From a checkpoint of a small transformer trained on Wikipedia.
Size: width 640, MLP 5120 ReLU, vocabulary 12462, 82.5M parameters.
Architecture: learned positions, biases, tied embeddings.
Training: 654M tokens, 9980 steps.
Each number is 128 + 32 x the weight over its row's rms, rounded and kept within 0 to 255. Layers, rows and columns count from 0. The size above them is the row's rms in percent of the matrix's.

# layer 6 attention value, 640x640, rms 0.0209, rows 381-465, columns 240-319
size [ 97 100 100  99 102  97  95  91  90  99 105  92  91  94  98  94 108 100  97 101  91  97  93  98  90 101  99  89  99  95  99  97  96 103  99  94  95  92  97  97  95  95  95  94 101  96  94  96  98  93 100  97  94  95 103  92  93  91 105  96  95 103  98 105  98  97  94 106 114 113 111 105 106 108 111 111 114 109 107 112 105 118 102 110 111]
[[141 113  26 123 148 121 169 130  99 118 127 159  84 159  52 170  98 155 109 126 117 169 136 149 130 158 123  96 126 139  85  98 142  94 141  90  55 100  98 131 137 159 124 118 162 142 140 130 101 165 133 116 154  68 123 149 110 148 151  94 102 150 128 138 155 126 138  87 138 150 116 161 108 153 126 197 140  99 126  45]
 [133 140 185  54 125 144 140 158 134  93 149 111 153 144 149 182  99  96 116 139 115 129 134  98 110 103 117 154 126 151 202 122 147 170 176 111  95  51 140 143 160 136 162  96  84 111 115 107 128 175 147 115 150 189 123 126  99 147 113  92 122 149 107 106  94  90 136 160  85 102 131  97 143 133 207 128 149 109 105 136]
 [101 124 212  74 123 148 135  71 169  89 185 177  79 153 124 112 132 121 107 145  90 121 174 114  80 106 118 126 147 154 124 133 146 134 158  89 157  72 113  82 120 137 142 131  81 126  85 126  82 151  73 143 139 109 102  96  85 150  96 122 108 137  91 116 106  57 157  73 196 167 179 135  46 107 164 166 119 196 139 160]
 [106 116  65 131  92  37 146 163 134 160 143 162 140 156 129 129 116 142 131 131 113 129  74 109  90  77 137 101 173 131 122 133 110  69 118 130 130 133 130 134 133 158 114 109 105 137 189 138  86 108  89 104  45 132 117 167 154 164 159 137 168 106 116 148 125 118 139 123  98 176 123  93 134  84 142  69 108  83 112 147]
 [127 119 153 101 137  98 148 107  69  84 145  74 100 139 189 120 146 115 119  63 112 103 104 158 101 131 141 155 128 181  73 163 141 118 165 154 135  99 126  94 120 131 131 120 116 139 143 106 142  66 136 159 148  94 137 174  88 141 147 192 130 129 173 100 131  58 115 151  74 165  80  64 145 112 113 176 154 111 171 109]
 [150 108 130 151 111 178 111 115 112 175 106 106 100 144 165 181 138 105  98 100 117 168 140 168  98 152 133 137  93  89 150  77  43 142 128  42 100  75 101 152 130 154 109 116 141 140 156 132  97 127 128  61 124 114 137 161  76  94 131 130 154 169 112  72 167  96 138  85  97 163 130 127 138 132 130 176  94 123 127 121]
 [134  98 106 139 133 141 138 132  97 154 126 156  63 104 105  99  97 130 133 160 133  99 155 149 111 115 140 123 127 110  95 145 160 140 183 139 151 140 113 152 155 118  83 107 150  89 125 126 170 182 123 131 144 156 164 143 158  87 163 155 114 159 135 165 133  94  67 149  89 199 145 188 133 133 149  91 147 134 164 120]
 [ 79 130 153 133 125 203 164  97 121 175 116 159  98 124 137 112  96 112 150 125  58 149 154 159 120 163 163 153 120 151 129 193 108  63 130 147 129 107 112  75  78 128  88 113 145  75  88 134 106 138 144  97 105 148 158 145 112  63 151 117 125 155 101 124 161  93 152 165 155 152 153 136 125 156 161 160 212 143  79 109]
 [131 155 149 100 114 146  97 172 128 129 114 119 122 105 172 118 172 164 117 151 122 102 218 155 123 199  97 133 106  95  97 197 185 116  97 138 114 151 143 165 105  99 144 134 104 109 132 131 106 118  93 113 148 149 142 110 142 120 160 161 117  66 102 167 210 184 112 174  99 104 133 148  73 135  80  73 153 150  73 115]
 [ 69 126 112 140 119 183 119 176  79 143 101 144 163 107 115 187  95 171 149  91 173  87 151 175 165 127 163 115 142 132 128 108 115 126 103 100  92 226 133 181 153 176 146 160 143 131 142 110 141 175 102 202 124 151 109 126  96 131 135 171 145 116 132 124 147 143  83  45 118 146 172 142  96 146  80  73 149 166  95 117]
 [140  79 128 115 145 129  65 157 115 126 179 108 121 173  83 142 135 141 164 170 163 139 144 146 134 170 145  82 106 137 157 113 113 168 160 124  48 138 118 115 139 128  88 118 152 127 138 157 120 113 127  68 114 140 151 135 111  79 184 154 200 122 124 134 149 109 112 132  75 181  63 182 130 112 103 127  80 125  76 101]
 [133 182 153  93 167 115  72 101  85 107 140 144  84  84 145 107 147 110 122 142 131 133 107 103 156 103 132 139 129 149  84 108 135 105 154 104 246  87 112 130  80 158 150 120  94 101 123 133 139 139 128 143 139  92  72 104  99 144 137 149  41 146 161 128 127 142 106 166  67 129 114 120 156 105 189 101 100  61 143 124]
 [133 130 147 132 135 114 151  91 136 187 103 148 127 118 201 170 176  68 177 109 134 141 125 114 132  80 146 127 161 119 118  78  87 151 110 148 121 104 152 170 186  87 150 114  95 142 135 158 102 114 183 122 121 155 139 139 139 108  88 136 150  98  90 105 116  99  94  50 156  93 117  81 124  69 132 148 114 172 172 144]
 [169 106 123 161 143 143 141 129  88  41 153 139  87  86 173 130  59 156 144 194 122 141 141 173 147 121 109 103 128 143 137 135 143 152 147  97 110 109 122  96 134 153  92 159 150  31 167 156 142 182  57  77 164 104 134 120 129 139 211 118 120 149  74 153 129 173 103 109 108 201 125 133 136 139 200 121 138  97 152 177]
 [154 120 140 146 164 117 111  93  94 148  45  96 193 105 109 122 123 129 179 150 135 118 115 117 157 100 110 163 115 117 120  31 115 106 121 100 108 165 138 126  96 141 175 165 135 158 133 107 193 114 102 100 126 115 128 119 143 128 135  59 153  82 102 153  83 199 140  90 148 141 153 114 164  86 120  91 164 154 132 118]
 [133 117  89 104 120 106 180 124  69 107 152 158  46 121 116 147  69 127  79 132 158 110 144 160 104  86 160 137 135 106 149 128 147 112  94 129 148 146 210 126  56 156 131 119 108 129  86 120 117 110 129 134 123 102 154 110  77 124  90 123  94  53 173 129 163 141  92 102  53 135 131 191 115 124 182 112 123  46 105 118]
 [133 136 122 116  90 155  91 119 125 127 100  42  59 169 127 175 158  99 149  99 103 184 175 194 135 120 116 126  68 102 115  83 106 114 152 103  82 130 129  99 135  80 105 117 176 158 255 125 135 121 124  99 165 145  94 156  76 129  96  98  87 139 118 152  80  78 133  73 222 140 149 142 131 150 115 113 137 114 167 137]
 [134  50 123 110  97 115  92  84 112  96  91 112 141  95 123 126 140 139 105 131 120 140 106  80 125 111  94 174  89 127  89 114 121  66 122 139 138  78 104 137 111 176 105 148  80 164 133 169 102 184 101  85 110 124 136 151 131 127 127 101 111  86  98 122 165 131  93 125  78 204 139 152 121 102 145 155  60 117  65 130]
 [161 115 159 141 131 108 177  73 176 121 149 125 143 140 113 129 151 150 155 170 145 128  84 110 126 110 112  96 138  78 163 134  77 113 154 140 109 180 130  84 169 126 145 174 103  91 134 134 141 152 120 141 109 144 107 108 144  76 133 150 206  93 155 150 152  95 112 159 141 173 101 111 138 131  86  89  73  65 171 134]
 [108 164 121 150  85 137 133 132  67 160 102 114 138 144 104 101 104 143  86 118 173 141 166 102  77 154 114 165 107 148  50 160 158 134 129  86 191  99  94 124 142 126  78  87 183 107  86 105 157 101 196 176 157 136 162 137 129 142  95 114 132 133 101 146 149 155 131 117 196 157 180 179 127 136 103 160 171  89 176 115]
 [137  65  61 157 146 109 142 168  72  98 109 105 192 113 148 145  78  60 115  99 102 169  94 127 106 147  97 138  54 129 141 129 126 137 123 110 165 107 121 116  89 146 138 138 117 144  99  94  83  96 125 154 144 156 156 152  77 135 128 109  39 122 147  81  57 167  93 124  33 130 124 166 125 136 124 146 161  44  59 103]
 [190 112 109  97  67  97 182 161  94 110 110 135 156 127 104 151 142 148  83 126 129 131  74 203 168 128 115 147 120 116 130 180 153 118 143 122 179 182 157 138  95 150  36 143  91 110 166 152 173  72 186 149 139 125  94 106  96 137 196 130 106 110 131 205 159 170 110  90 167 139 135 188 170 177 127 128 186  39 104 139]
 [102 123 162 210 133 161  91 123 142 149 120 166 137 129  93 163  84 241 149 146 158 126 135 110 163 161 116 148 143 120 173 149 132 125 139  78 156 215 137  85 118 199 150 125 110 113  89 111 207 120  88 134 148  64 147 132 134  70 153 136 174 142 103 115 160 160 115 129 125 149 119 106 119  93 116 121 124 187 138 147]
 [125 109 119  67 135 149 110 189 111 178 121 129 149 122 176 123 123 100 157 158 124 107 177 131 104 243 173 113 155 171 142 106 149 134 102 122 130 122 167 100 162 114 159 120 156 106 144 134 137 183 132 110 152 187 132 133 169  95 121 106 149 142 137  83 143 180 118  99 126  61 166 103 119 159 106 157 188 166 154 106]
 [ 53 129 131  99 101 132 128 107  80 107 148 108 154 197  90 168 135 127 123 145 111  83 154 160  66  95 121 138 113 166 131  68 119  73 107 142 114 154 201 116 121 179 128 126 138 121 118 154 171  70 108 131 159 152 173 150 116 152 142 120 162 153 141 106 112 127  65 117 162 145 102 135 135  79 150  87 121 152 133 133]
 [ 92 164 116  66 128  82 170  77 146 166  90 148 111 174 150 138  85 158 169 180 137  94 125  86 150  98 112 129 158 146 133  82 156 168 178 125  77 165 148 130 188 126 169 142 206 143 174 143 137 148  80 128 133 168  93 114 162  98 133 125 153 159 106 102  99 118 113 107 181 163 153 120 154 101  78  64 204 141 201 107]
 [ 89 169 143 130 127 121 178  89 164 196 109 162  47 129 150 144 102 151 180 161  91 124 208 110 163 110 138 135 161  97  98 106  94  87 145 139 170 121 171 189 202 104 118 147 119 123 176 126 113 134  98 112  80 103 113 133 126 112 128 157 135 195 172 192 165 141 124 169 139 169 142 109  61 109 125  81 176 135 192 119]
 [173 139 124 107 122  95 118 156 104 125 104 101 131 170 134 102 101  10 118 123 135 153  60 106 133  61 107  94 198  50 117 122  84 106 100 110  76 107 125 144  67 156  99 103 118 158  98  95  80 145 124 135 106  91  69 123 124 155  78 119 140  64 119  93 100 111 126 101 160 139 108  43 117 130 128 171 114 124 144  90]
 [120  69 138 138 106  80 127 105  84 109  99 150 101 146 156 115 153 129 147 192 127 114 101 152 114 166 121 116 164 130 198 215 158 109  76 125 160 108  84 100 149 177 142 199 117 144 173 140 126  68 133  73 127 202 121 172  90  99 119 148 110  97 163 182 160  95  73 155  67 164 104 181 145 155 118 104  89 105 145 141]
 [118 158  97 130 133 113 126  97 136 160 137 154  99 148 123  69 185 142 115  86 124 158 121 110  59 163 139 114 131  98 119 115 121  93 110 165 135 183  76 104 153 123 122 151  97 152 168 150  91 138 124 127 136  80  72 117 133 152 108 131 143 109 106 146 156 106 207 128 167  91 143  86  98 162 105 140  91 177 136 132]
 [116 163  83  98 145 173 169 126 137 170 156 168  79 113 145 172 127 148 195 129 101 124 113 146 147 108 153  84 128 121 149  69 118 116  94 129 107 170 144 131  94 121 119 144 107 100 130 209 166 177 131 118  92  74 128  98 110 131 101  80 125 112 183 105  72 137 109 116 155 138 135  94 141  73  72 125 130  91  71 157]
 [128  77 142 134 131  97 107 168 131 114 147 109  99 132 106 104  95 122 163 104 100 120  88 136 118 125 149 103 150  58 152 161 149 165 145 116 123 106 119 120 109 171 104 123 151 127  87  59 109 170  81 150 150 141  89 147  70  97  83 102 130  97 210 113 149 106  81 164  78 187 112 150 132 137 158 171 172 160  95 104]
 [103 115 152 146 133 149 123 146 131 134  95 142  75 121 124 109 141 167 165 111 146  85 197 136 178 172 111  85 125  99 174 181 146 153 141 142 125 178 119  77 148 124 124 159 106 117 166 105 152 121 159  96 105 133 176 118 145  44 128 121 188 160 162 155  94 107 154 136 145 107 103 110 150  88 115 130 141 103 154  65]
 [170 139 161 101  98 107 119 143  88 101 107 120 125  96  99 169 173 130 114 131 142 186 146 167 110  96 121 141 176  34 162 155 142 184 128  94 128 110 116 168 157 133  76 119 173 183  98  85 151 126 129 134 198  89  97 152 119 130 175 110 120  90 116 149 153 139  96 136 115 140 125 169 167 134 154 128 106 102 175 103]
 [155  38  90 141 101 119  89 156 115 105  90 123 182 128 119 174 142  95  65 141 183 161 100  82 108 111 145 107 147  57  57 167  95 112 137 139 118 109 139  98 142 161 156  98 164 106 112 127 119 117 114 146 104 134 128  81 135 108 153 144 120 167 140 146 109 144 103 122 104 159 115 190 136 206  49 137 114 133 147 153]
 [149  80 133  81 136 158 132 108 122 155 132 104 162  89 143  85 159 117 109 136 129 125 130 140 137 143 155 144 145  95 127 136  91 152 151 146 154 132 114 194 112 163 117 106  61 175  57 135  91 136 210 124 192  39 111 132 122 167 119 189 127 128 142 146 132 145 187 141 150 194  79 123  88 116 114 182 132 152  99 147]
 [120 125 101 123 145 129 104 140 111 189  53 129 101 167  77 108 126 120 149  94 153 157 113  98 137  87 158 161 114  96 118  95  84  98 106 124 154 123 142 165 185 129 122 132  99  94  90 150 161  91 186 150 113 123 164  56 153 147  50 129  96  83 105 127 146 153 126 105 124  79 114 141 101 126 124  90 141  98 168 133]
 [178 109 137 105 136  66 120  90 107 100 100  74  65 108  66 128 111 120 136  98 103  91 143 115  72 135 135 138  97 158 164  63 150 177 119 150 123 157 135 155 153 105  93 142 155 173 177 131 138 123 115 143 125 104 164 134  99 109  54  74 117 151 137 113  64 107 149 129 136 145 130 187  84  96 187 142 107 137 107  87]
 [172 108 165 102 145 187  91 125  92  83 140 151 138  93  80  85 171 156  82 161 129 136 108 139  88  74 119 126 152 167 210 135 125  91 112 106 157  94 124 104 158 144  81 166 170  99 156 110 163 135 104 134 178  77 107 134 159  89 162 142 169 162 183 125 129 108 165  95 121 113 180 143  95 177 153  87 133 131 114  91]
 [190  97  98 122 117 129 110  90 111 104 108  93 150  78 107  87  74 120 189 140 150  87  73 157 101 105 129 137  32 190 150  99 180 196 140 142 114  97 197 126 134 130 108 154 116  73 148 171 108 148 115 137  92 158 120 136  82 117 146  51 145 127 100 132  91 115 214  94 103 107 154 117 116 127 172 123 186 144 146 147]
 [133 105 131 174 142 154 138 125  62 170  62  94 110 130 114 153 136 110 109 114 161 129  79 146 125  79 147 111 147 126 194 154 106 144 127 130 133 101 167  90 155 129 116  88 146 107 156 126 167  71 127 107 112 146 116  83 151 128  61 128 126  96 112  86 141 127 186  87 160 160 142 142 130 168 156 108 197  92 138 180]
 [152 149 189 111 177 152 150 161  96 114 128 163  79 164 100 157 109 117 185 145 120  98  98  51  92 163 100 116 151 145 166 124  94 194 127 161 117 153 159 135 124 101 163  77 135 135 121  97 167 181 147 135 126  54 193 119 159 152  96 159 146 131 155 113 126 108 110 127 130 152 151 112 117 140 136 111 132 164  93  88]
 [116 164 142  99 100 163 126 144 122 110  91 170 125 105  81 127 166 165 164 116 152  92 189 120 155 155 127 102 153  96 131  87 183  89 111  90 130 128 139 134 149 104 144 135 123 113 128 154 148 165 113 130 190 168  97 122 164 141 128  92 152 190 107 140  94 166 158  92 171 137 156 154  96 156 171 106 132 157 158 108]
 [161  73 173 123 160 107 148 140 132 109  79 124 171 117 155 126 109 123 134 154 136 120  96 151 123 178 126 119 111  87  89 164 184 243 143 119 145 130 196 154 104 106 116 109 126 183  82  85  91  89 145 156 104  88 128 105  99 158 181  91 124 109 158 110 120 151 142 175 147  54 163 144 134  89 149 204 131 163 153 136]
 [142 101 172 170 146 141  89 119 135  79 114 149 173 111 146  97 103 188 142 157 146  67 146  41 165 137 114 125 129 133 140 154 147 138  88 167 191 149 112 103  80 121 108 149  45 169 103 128 118 128 184 170 108  74 153  98 105 172 146 107  79 130 111 149 179 142 163 148 127  52  95  85 136 128 133 171 105 132 131 114]
 [ 68 134 204 108 103 112 149 102 108  90 132 152  98 117 134 180 127 137 188 120 119 128 148 132 137 100 131 109 162 169 130 105 112 152 200  83 160 112 168 133 165 134 104  93 144 134  81 160 152 119 145 127 208 145 111 125 203 110 137 107 146 111 132 186  85 110 138  86 129 168 139 161 108 103 158  88 164 147 186 114]
 [118  57 145 149  82 151  87 129 131 108 117 165 163  98 146 125 101 119 134 142 162 175  82  44 122 162  97 140 132  91  91 140 126 129 116 112 114  62 106 122 141 119 150 151 115 174 117 130  98 132 148  89 159 149 121 106  76  82 105  80 112 136 136 138 177 195 176 122 128 118 111 160 111 175 125 131 143 104 108 102]
 [188 149  97 110 100  63 146  89 130 144 116 116 128 125 192 146 151 119 105 155 157 131 175 129 106 166 146 112 158 153  70 114 137  88 138 158 126  61 107 166 150 124 116 124 130  91 148 165 145 142 147  91 125 159 159  98 153 197 158 148 124 134 127 173 129  93 140 120 179 108 154 124  90 101 160 126 157  99 114  96]
 [194  87 142 123 142 176 153 154 115 177 113 163 152  63  82 112 112 188 135 136 135 130  74 105 122 117 122 167 110 121  93 178 156  88  95 115 113 104 171 154 129 127 140 156 140 152  74  92 173 113 164  92 130 105 180 154  93 116 114 130 165  89 114 176 212 117 131 122 160 100 185 135 128 171 175 121 153 127 117  83]
 [160  87  90 145 134  64 119 125  30  97  89 139  82 167  98 126  84 103 159 137 172 132 109  76  99 143 127 156 168 144 186 143 121 144 104 144 147 151 151  99 148 152 105  92 110 105 163 154 166 125 109 119  76  87 150 120 128 134 133 119  55 107  91 181 130 135 168  94 113 160 145  79 148 101  93 209 162 112 109 161]
 [127 109 101 115 145 110 119 119 123  62 117 160  93 126 104 126 176  99 183 160 101 102 106  95 112 132 169 103 158  45 147 116 105 144 132 131 128  92 146 116  87 124 129  90 122 165 138 170 128 167 150 137 120 120 120 137  79 101  98 161 136 132 160 152  56 157  90 153  98 170  89 133 109 127  95 109  54 125 131 113]
 [132 118 182  77 126  87 126 178 137 169 152 126 145  85 146 104  97 147 189 221 119  97 172 108 186 168  99 153 115  94 148 135 138  66 143  95 118 193 129 153 137 152 159 155 109 128  97 133 131 124 140 167 109 124 112 173  78 111 172 168 100 140 132 154 141 184 162 127  60 185 135 151 148 147 106  87 113 111  94 109]
 [151  90  86 165 124 140 134 152 148 115  82 128 200 102 115 136 130 146  99 109 149 133 102  94 135 125  85 117 134 107 184 119 113 128 129 145  85 160 162 204 138 147 144 165  45 107 136 167 106 103 122   0  92 159 119 102 173 149 132 181 122 116 118  94  62 143 160 151 128  86 105 128 139 129 153 137 128  88  56 185]
 [125 121 168 140 102 182 134 172 117 121 149 108 131  90 126 115 118 153 121 214 119 138 168 134 170 181 120 103 119 165 149 189 138 164 146 165 107 176  90 113 156  98 105 137 152  98 123 103 155 127 153 116 111  99 139  99 123  40 140 162 174 160 145 103 136 101 150 124 119 121  98  44 144 148 131 132 134 140 105 164]
 [137 114 103 158 124  96 114  83 140 124 158 177 155  95 163  96  94 169 133  90 113 127 147 186 137 140 124 141 141 138 107 116 146 114 178  85 144 174 126  89  90 130  66 172  60 160 136 197 142 173 133  97 131 113 139 113 153 115 135 114 144 167  96  88 116 146 131 162  83 152 148 151 127  64 165 135 100  64  77 146]
 [ 99  96 151 144 181 132 132 125 183 104 121 145  67 127 128  73 116 154 120  84 106 133 202 151 117 217  99  99 153 182 154 209 122 187 111 151 104 178 109 102  97  97 140 162 114 133 114 193 172 144 131  82 165 191 152 103 134 115 118 168 130 155 104 162 146 139 130 165 148 118 123 117 146 131 138 152 143 132 123 133]
 [158 141  93 198 136 198 124  66 121 100 121 123 159 117 149 142 101 111  70  52  96 121 160  83 103 140 109 131 100 193 130 124  95 177 128 137 135  97 206 131 156  96 116 165  91  99 155  91 139 125 181 137 111  98 148 135 137 155 102 123 134 129 104 126 169 119 123  86 179  50 170 134 101 109 147 141 110 153 149 102]
 [ 85  93  82 133  93 143 115 102 117 184 133 182  93 139 113 104  94 208  73 124 157 162 143 220 160  88 112 120 171  84 123 190 187 102 139 146  79 166 179  80 132 118 114 174 129  71 123 160 143 146 161 105 139 122 132 120 171  80 137 179 190 155 146 135 135 142 105 116 149 176 118 187 123  70 104  70 130 158 155 104]
 [101 115  88 189 148 129  72 140  65 108 137 161  75 138 126 128  90 153 146 107 127 107 131  67  92 166 118 119 114 165 170 151 126 130 134 124  86 160 152 122 118 151 170 166  81  79 105 113 134 105 105  94 131 114 151 108 121 118 104 180 113 115 169 155 134 169 114 128  11 135 146 163  68 152 117 155 172 126 124 160]
 [ 93 110 115 125  91 125 163 163  79 133 138 138 143 122 191 121 113 112  94  76 162 129 123 185 100  98 179 162  68 138 130 130 125  97 101 146 128  91 241  84 102 135 104 157  94  89 149 196 105 167 145 153  84 180 209 142 144  94 164  68 147 141 176 142 108  92  96 129  94  87 145 147 127 100 147  91 163 109  83  91]
 [ 98 175 115 172  90 100 114 106 161  69 125  97 107 172 125 137 210  70 123  90 136  88 127 162 132  94 143 160  97 130  97  66 104  67 129 143 165  75  90  99 162 162 125  73  97 174 116  84 152  99 109 107  84  70 134 152 124 174 102 135 129 106 131 124 148  68 100 196 138 106 114 123  83 164 104 102  95 150 131 142]
 [ 87  91 157  49 184 121 162  88 165  77 109 169 101 147 115  96 133 116 124  79 115 138 136  77 140 166 129 148 159  79 104 125 153 144 143 146 160 135 127 139  91 178 164 122  92 124 108 199 126 119 166 147 176 123 136 103 106 128 138 132 111 186 135 133  46 104 156 122 148 176 129  61 145 132 118 176  95 124 141 116]
 [168 123  93  16 164 100  65 146  95 131 143 156 164 137 150 138 136  89  99 131 120 140 120 186 108 125 139 112  92 135 155  97 156 103  99 159 140  56 141  87  42 172 146 125 128 104 142 160  65  89  75 132 121 140 111 128 138 122 197 110 160 128 125 136  98 132 157  88  81 137 152 125  98 135 123 149 125 110 113 139]
 [ 91 129 140 140 123 169 103 154 126 145 158  94 128 125 135  56 164 114 175 139 110 132  78 124 132  96 119 163 145 187 131 124  94 122 137  92 130  97  75 128 158 143 121  47 157 107 121 138  82 136 115 148 165 136 117  86 168  63 120 148 128 123 102 146  59 108 142 101 154 153 136  76  73 147  94 124 126 151 177 141]
 [169 128 131 114 101 117 130 128 144 137 142 165 143 136 148 141  48 168 144 149 115 184 132 111 169 114 125 109 121 116 198 111 117 108 143 145 121 140 178 123 157 126  96 116  52 170 195 131 126 137 166 120 167 115 156 148 123  81 101 172 133 179 169 157 175 151  87 113 202 128 164 149 131 107 139 101 113  93 153 127]
 [179  95 126 124 128 121 125 182  75 101 162 132 109 121  99 205 146 113  95  84 176 178  63 190 134 127 122 124 153 141 193 134 129 160  78 116 112 200 144 115 120 152  85 122 119 128 163 128 194 163 104 100 171 127 147 119 151 105 118  94 115  79 124 121 123 152  72  95 150 126 145 150  95 139 118 122  65 100  35 169]
 [154 111 100  98 121  97  83 140 136  88 117 122 112 118 154  82  84 185 154 101 127 109 170  91  75 121 110 104 111 126 104 161 122  97 183 143 101 148 121  84 146  91 156 158 121 124 193 109 116 181  86  68 100 155 121 104 141  97 111 155 125 182 138 163 136 168 165 195 133 113 173 138 107  87 120 166 163 143 143 106]
 [115 137  98  90 127 130 160 110 157 122 198 173 130  77 117 127 106 164 125 149 110 162 123 172 155 108  98 142 171 100 116 189 153 146 132 119 157 175 220  95 160 153 106 104 118  98  85 200 171 137 131 119 147 141 120  88 104 109 135 183 115 124 137 138 114 154 144 126 130 167 104 121 102  89  97 159  73 115  93 156]
 [122 112 162 163 122 163 157  92 200  92 201 145 113 123 166 133 149  77  97  86 119  97 101 101 107 113 126 112  85 168 163 128 132 102 102  78  73 130 148 123 150 218 140 111 106 181 114 162  91 112 110  67 102 134 100 137 132 131 145 138 145 106 171  91  50  83  99  92 167 119 118 130 131  94 114 176 116 191 158 141]
 [138 115 126  71 124 151  96 144 131 166 144 178 144 114 169 134 170 144  94 185 171 169 160 156 101  97 118 117 147  77 151 135 186 104  87 139  73 116 129 162 125 140  92  77  91 146 165 105  85 123 118  64 115 135 142 114 121 125  70 172 126 158 151 111 173 135 165 132 101 109 123  70 136 153 117 149 120 142 109 101]
 [ 89 153  90 158 119  84  74  66 214  87 133  61 165 129 110 158 226  79 118  95 101 134 203  73 150 191 127 125 150 155 139 117 121 156 136  81 158 105  78 129 131 176  98 143 198 140  89 164 113 108 126 152 141  99 138 126 165 169 122 125 168 110 112 167  75  81 154 112 133 141 111 168 109 135 127 142  91  89 168 177]
 [107 127 123 136 142 119 175  69 126  70  43 116 190 134 130 117 165 160 122  83 157 147 140  79 178 110 130 132  78 124 119 112 110 158 110  96 100 136 116 181 110 138 107 186  65  86 153 125 127 116  69 172  99 133 162 171 140 149 160 142 187 134 127  98 137 161 121 178 162 119 156 117 135 156 103 168  96 126 157 108]
 [ 83 137 127 107 128 141 134 139 107 158 199 131 127 153  83 182 144 168 124 101 135 110 135 160 171 140 118 144 147 124 114 147 166  68 150 128 174 124  74 135 114 170 140 105 209 110 164 142 165 126  85 151 203 121 233 173  71 140 122 142 140 153 141 209 111 131 133 162 148 148 138 152 109 103 149  85 145 113  87 118]
 [137 204 109 166 145  80 104  96 157 113 133 107 143 143 144 127 117 132 128  71 143 155  86  85 155 148 100 130  93 162 112 149 124 111  84 195 120 141  53 136 136  58 103 139  95 145 125 141 146  93 124 145 109 130 133 143  99 134 108 162 149 147 145  53 123  94 159 130 162 179 129 125 125 181  85  75 163 169 135 148]
 [140 117 138 130 170 134 114  92 181 110 140 110 151 147 112 158 177 180  92 116 130 107 130  45 113  99 125 106 104 163 158 109 134 180 141 117 120 141  28  97  96 121 164 102 143 164  63  96 130 148 109  83 118 113  95 130 157 139 125  96 156 163 189  89 120  96 144 107 150  97 104  92 142  74  70 102  96 130 176 107]
 [185 144 191 139  95 134 126 146 109 152 113 118  94 147 136  87  51 120 103 118 153 118 102  90  78  88 125 116 103  95 128 127 137  90 127 122 121 123 175 127 128 106 108  63 120 109 196  98 128 136 115 201  87 107  96 152 127 160 121 141 173 127  92  73 177 148 163 119 143 124 162 115 106 130 161 132 155 147 121 103]
 [122 113 136  95 139 123 118 143 105 107 147 134 106 126 133 117 140  96  76  80  98 108 156 175  92 143 116 118 102 174 157 138 163 109 144  71 124 132 108  94 121 139 116 115 145 127 107 126  97 102 143 130 120 167  68 125 102 105 142  98 126 123 118 108  59 102 174 104 131 117 127 139 110 133 163  86 149 164 156 146]
 [154 139 101 121 132 129 150 175 180 137 126  98 127 129 195 122  95 118  91 163 154 134  90 135  90  66 142  92 135 171 106 158  93 148 127 134 158  81 157 153 130 101 164 144 106 152 152 118 126 104 151 157 124  90  97  83 130 152 169 112 165 115 108 164  71  96 145 132 182 111 181 158 128 135  89 139 106 182 167 144]
 [155 130 178  92 146 169 156 156  88 108 133 102 126 124 159  78  98 194  87 144 114 144  89 123 164 144  98 134 105  89 141 149 116 162 150 175  88  77 135  89  93  65  90 107 173  78  94 113 117 131 143 137 152 118 210 181 168 129 152  95  85 141 135  96  77 166  49  98 130  84 145 132 119 121 166 136 117 132 101  88]
 [120  80 138 175 121 165 148  73  99 151 102 145 179 145 145 118 141 158 148 128 137  81 157 153 124 154 140 139 139 102 125 132 106 130 112  81 143 164 129 146 101 153  84 140 131 110 112 155 189 133  57 137 168 126  96 131 158 110 175 123 159 144 122  85 170 120 179 116 190 112 148 110 125 125 119 138 157 114  92 165]
 [134 117 128  81 120 111 118 108 174 114 125 120 129 130 191 122 176  95 107 140 144 119 110 154 114 109 158 120 172  91  90 126 109 111 124  94 202  82  48 112 117 193 142 126  58 103 158 110 165 132 141 100 137 117  80 121 138 140 136 167 179 106 102 160 188 122 190 136 102 137 120 116 114 102 125 104 110 107 132  94]
 [131  78 140 175 134 156 105 135  92 148 145 113 144 111 130 122  65 179  99  99 116 115 161 137 174 112 101 144 165 150 165 132 108 179 141  34 146 118 147 131 120 197 128 117 135 147  91 191 177 127  50 178 124 239 121  92 148 113 166 146 124 167 114 107  80 102 157 100 137 124  87  50 136 177  98 110 111 135 185 171]
 [198 155 156 126 109 115 123 157  97  88 122  50  92 142 120 181 174 132 137 171 128 120 149 109 185 140 141 111 201  82 101 138 137 115 133 161  70 174 116 169 119 138 106 126 132 156  59 155 106 155 115 156 186 132 180 165 107 133 145 138 149  75 140 247 107  79  87  74 100 128 135 133  87  74 113 135 166 102  50 152]
 [136 107 157 155 121 126 161 139 200  89 180  99 176 203 148 102 121 156 161 123 115 170 148  60 126 163 116 127 176 108 143 151 121 103 123 105 129 164 139 208 118 158  72 155 126 100 119 100 108 121  59 133  98 117  99 121 213 117 155 139 160 136 124 133 136 161 116 148 130 135 118 129 123 112 152 131 169 119 133 166]
 [ 57 124 122 123  96 130 140 166 117 116 118 156 221 147 214 126 188 114 105 122 151 129 145 132 162 147 160 141 115 115 112 123 118 112 207  99 140 160 115 136  97 132 126 153  73 128 116 171 116  79 152 107 122 108 161  73 145  97 117 141 154  72 113 124 162 126 162 126 173 142 104 106 141 125 180 138 163 103 159 108]]